Part of a small language model's weights.
Size: 12 layers, MLP 384 GELU, 1.49M parameters.
Architecture: LayerNorm before each block, untied embeddings, attention and MLP in parallel.
Training: a variant of Adam for these matrices, 5912 steps.
Each number is 128 + 32 x the weight over its row's rms, rounded and kept within 0 to 255. Layers, rows and columns count from 0. Numbers have three digits each. The size before them is the row's rms in percent of the matrix's.

# layer 9 MLP down (transposed), 384x96, rms 0.108, rows 318-332, columns 0-95
103:175136147136094129093067134141159126113145141098168202191112122131115145105102156130104153127105139160100153108098111125110131106159168138198113141160127081067158130091167103101166126093102178127103196175091164098166106097143114118092088149105091118096092158158137200132159070162073118076
096:111153119192048105194147091128155135085140181126100086107148147133139088144105134181175123155135123140148144075144097117156115055105053154132162096081178118121171121126111119152138143138123145097111148098161122141185142134092137112080162150170067100188150101134089063136179125135095138115
097:127117170107121165063138137118174146121121118164125174117139188231118159124124157127144183103116130178103083112118096190101119105160148138175129103112116080152176141095135131137115075088054154149099068097149137128101153116150150119129135124073106146102158103111054146093179127069152103134
095:135122181129127122114098102112108119155120110097109177052138157132129158085125185122093158108098105073192125163138120096122163121100192150130185125145114175088149125156064101086093131120100143164142126139164081033119147139095113108112139161143209126143137100140182063122164132105176128120
103:126072089131128135087141107157131122079130080102109151137155188158198178131169112159105106100091120106091142107160175124078111085123161169153078146101121065140119120100159121093107106120110096165129105155169099174124089125173165145174153146139098159128108130114072211149107143081177155187
100:164103141107137072148166165117124130097123115131178100178109129146135103170069075124154097187148134227166146102096150123126214164111097132087121120120143056143121126173131081091143091145104097143085103135160140121139080150140156167121063166151121124141170112152139133088062136140110150093
109:114109162094114146135143133151189141118141126150136169069137085136118203118131098097165150133126067189138191169167171127137159108088139155157149152126140107118126145205103118103105155149053114096058090082111110081178091055113128086076143133136173101137099120129134119089152131104132165111
094:110136140136159090157061133110177105139074061139137159172138148125168169142104125123090081083139147198088126142059125117082092142119103158154164106151161119099141145181116166152060128147134156155128155156059122111162152177129128110061062132146082124131145079135143094167158114091130114156
095:153098110051112086201121106088137129062140170111172168162080136152105104163114094123145146073196213129104121125116182179132149159124090125088169121109121141176090137097150107147086097119131175084159144143132157107073181114129127102137128135145081136107156115167115110125157109187109139100
093:133154143120128178105142112114154106119171160120160088134165145101058200049120168090190142131090133141147124147072149094173182085125173110117121105113074180107152109114177093099144111116114130049115099171123151186152097168150104105164131107104165149065113101140172141146130147133112113091
099:132128145117126094103142094155103143109076079109121132099086158160075150050137185129206126115143165130134100134148151143098148181178150105141129081136181132092102103114177136180101139075127143160178167140093166089128098134115110138130137079120131189145165137083078144098044145098175115145
092:068158129134145116104138103147204129144140101095088119108176121077147185113125156059128119053087085140174137168160127127168093117117160166129154068117132128106161180212065151154138068097094137142116134139112109142116065161164156130153143180141131127171119112129157096109154151090125102154
108:078153131070134130087096110088107209124114139174112141145114109182092106129150093137073183190126170155108107143140147141103122120165111156117109074132113133125182152137210124098139156118077162122120103143113121174069172109134101145173158154083100173110105070150138203109125129117086156103
095:155181172140096154066102114167112218150132092112109128172125116106172130119123136119092153115129211152070112106091078250115116137115127125102151136133120109100145137129163099079136094149167138131127180136106086132096106131097114163160139119129123137082078130120110189126095177158121124083
109:073108122104133098114103147195135088226141117078141118144106098098132096113198162093079156165140138079118155169106117112064130184131111114143099126052133106156149140172141113128173105153094159121181167107109145073152196141122162141154083111143163135140095145090140123101080140155119126156
# layer 9 MLP up, 384x96, rms 0.119, rows 319-332, columns 0-95
099:111082102148137122179105164105118168112113096138124064154104135127114110160086173122172107227088116098132103126130075138169143161099127152172074107171152129114134135126130086146127115074129089125100159065210196160108126100187129152120151114126116127168104130154154111193137122132071173147
100:113123126104173142140120154075048122099137065128200149147158132154169131138057180104202143184148163141124140062109094125137110132130100126150103096084116115138128102166129074137117150130111097097058139095147110128058177090160143137112107130145155143082101124144126114132161106149184197111
101:136135142157149123137151104145137128130101125137245112148131183129037102162076078108120057125099118104104139115122150092131130129106180187139092163143115125165124100043104134169098164139127120050138110099154188154162125119154121136159166110097116150173126175160132137147091133144091148118
101:128165168094020152114179112079116142161128115121145179099120171083144094119108135153147116161155150120135133161096082132157102130137135102113152171159190157102053122176142124078135135127129122127125126133195155056133164128114092124187154150140123147040161181102127113105123082134143125164
102:100126081098095119140120169160102115156094167099092141127132093103125112148116162142124172140105140133129077160137042119167102108088133172178120152074120174109175063143139120145115080090210123149125134147111124113130125218162091146108111118109168111066082107159117148137209087112157144118
104:150037126195123157069121144169117171132116112118152111158091100126064123159124140127142125089114183126091141122111099141105120112136134173074144097151173111124132076083182111156148192162123134130124150141141148124115122145096137209154100113167162187125133071115157092140085133158103189059
101:104142138136116165159166149071137156137143169097125091147143096086130125165137161156154178221116130114078114074141117115122087114077095149109080069153121090086090119117177080123099125143142077085115113137135162128121099148116114176107139181142164172116107227153183138104108175122165121118
094:132129178110153133073152130161114125186125069120132117077137180084082128140074153110149085144113148106148167067096130116135157160119154130170136146123084158113106098135164135154171160183084099117168152097094104123151165090089111103094059058137159143142177120099175113133147116198088140182
101:140068155135118092066173181137161173120121085152092135170152091102129054160159069119188068179091145120105132125152109137120101152146142141149091141204132104115131107126124082126089109109125109092115194138146177135159153159160085115153105127154099176152182180093182117155128102134128111156
098:049106108087145117194164159136189180148095148140129072172128168136168143102112165154146126182129115114092126055121136128156091114109088125088101136164096124167129140074150060147120123148118084108064104127154129216078144146139120131100129067105134160134147110142118159132124131149108156187
098:127110115112068132159102118145115055132171160151135197219119118093164086154120128159153149140170158109146122130085092144145077107105127145123104120097129145148056122130110129144132143114116154066152068082150117113123177145110142158195142124158175118107195217107093103107122093105155097145
106:109098124143138155075132182145135120114123163140146168209108092119062129163145187161162097114123141122082173180077139135136156128135098123072193176147137143088144105122154084166132160112102065089077094161120153104138109137098066151163147140146100180114187130094079111152115102164097141146
092:161104162138115158147201159097093099145070146136116138119078142146174118160123085154142082175122163093113157107137173177124094112131150164156080107092174188133093125061185078160068122088115103133122113099124152107084139149097179168137121159135189113082120115087163092103141118106118124073
101:111154127144146120078175122123123138090132140156116161106129108160118154101103097064148080090094174141133179113121108062170032087140142137128146115201110101109174128163148121174103146110139106111119107158148187147150155148125078144168113185112138122123176098131154066134163141060063165113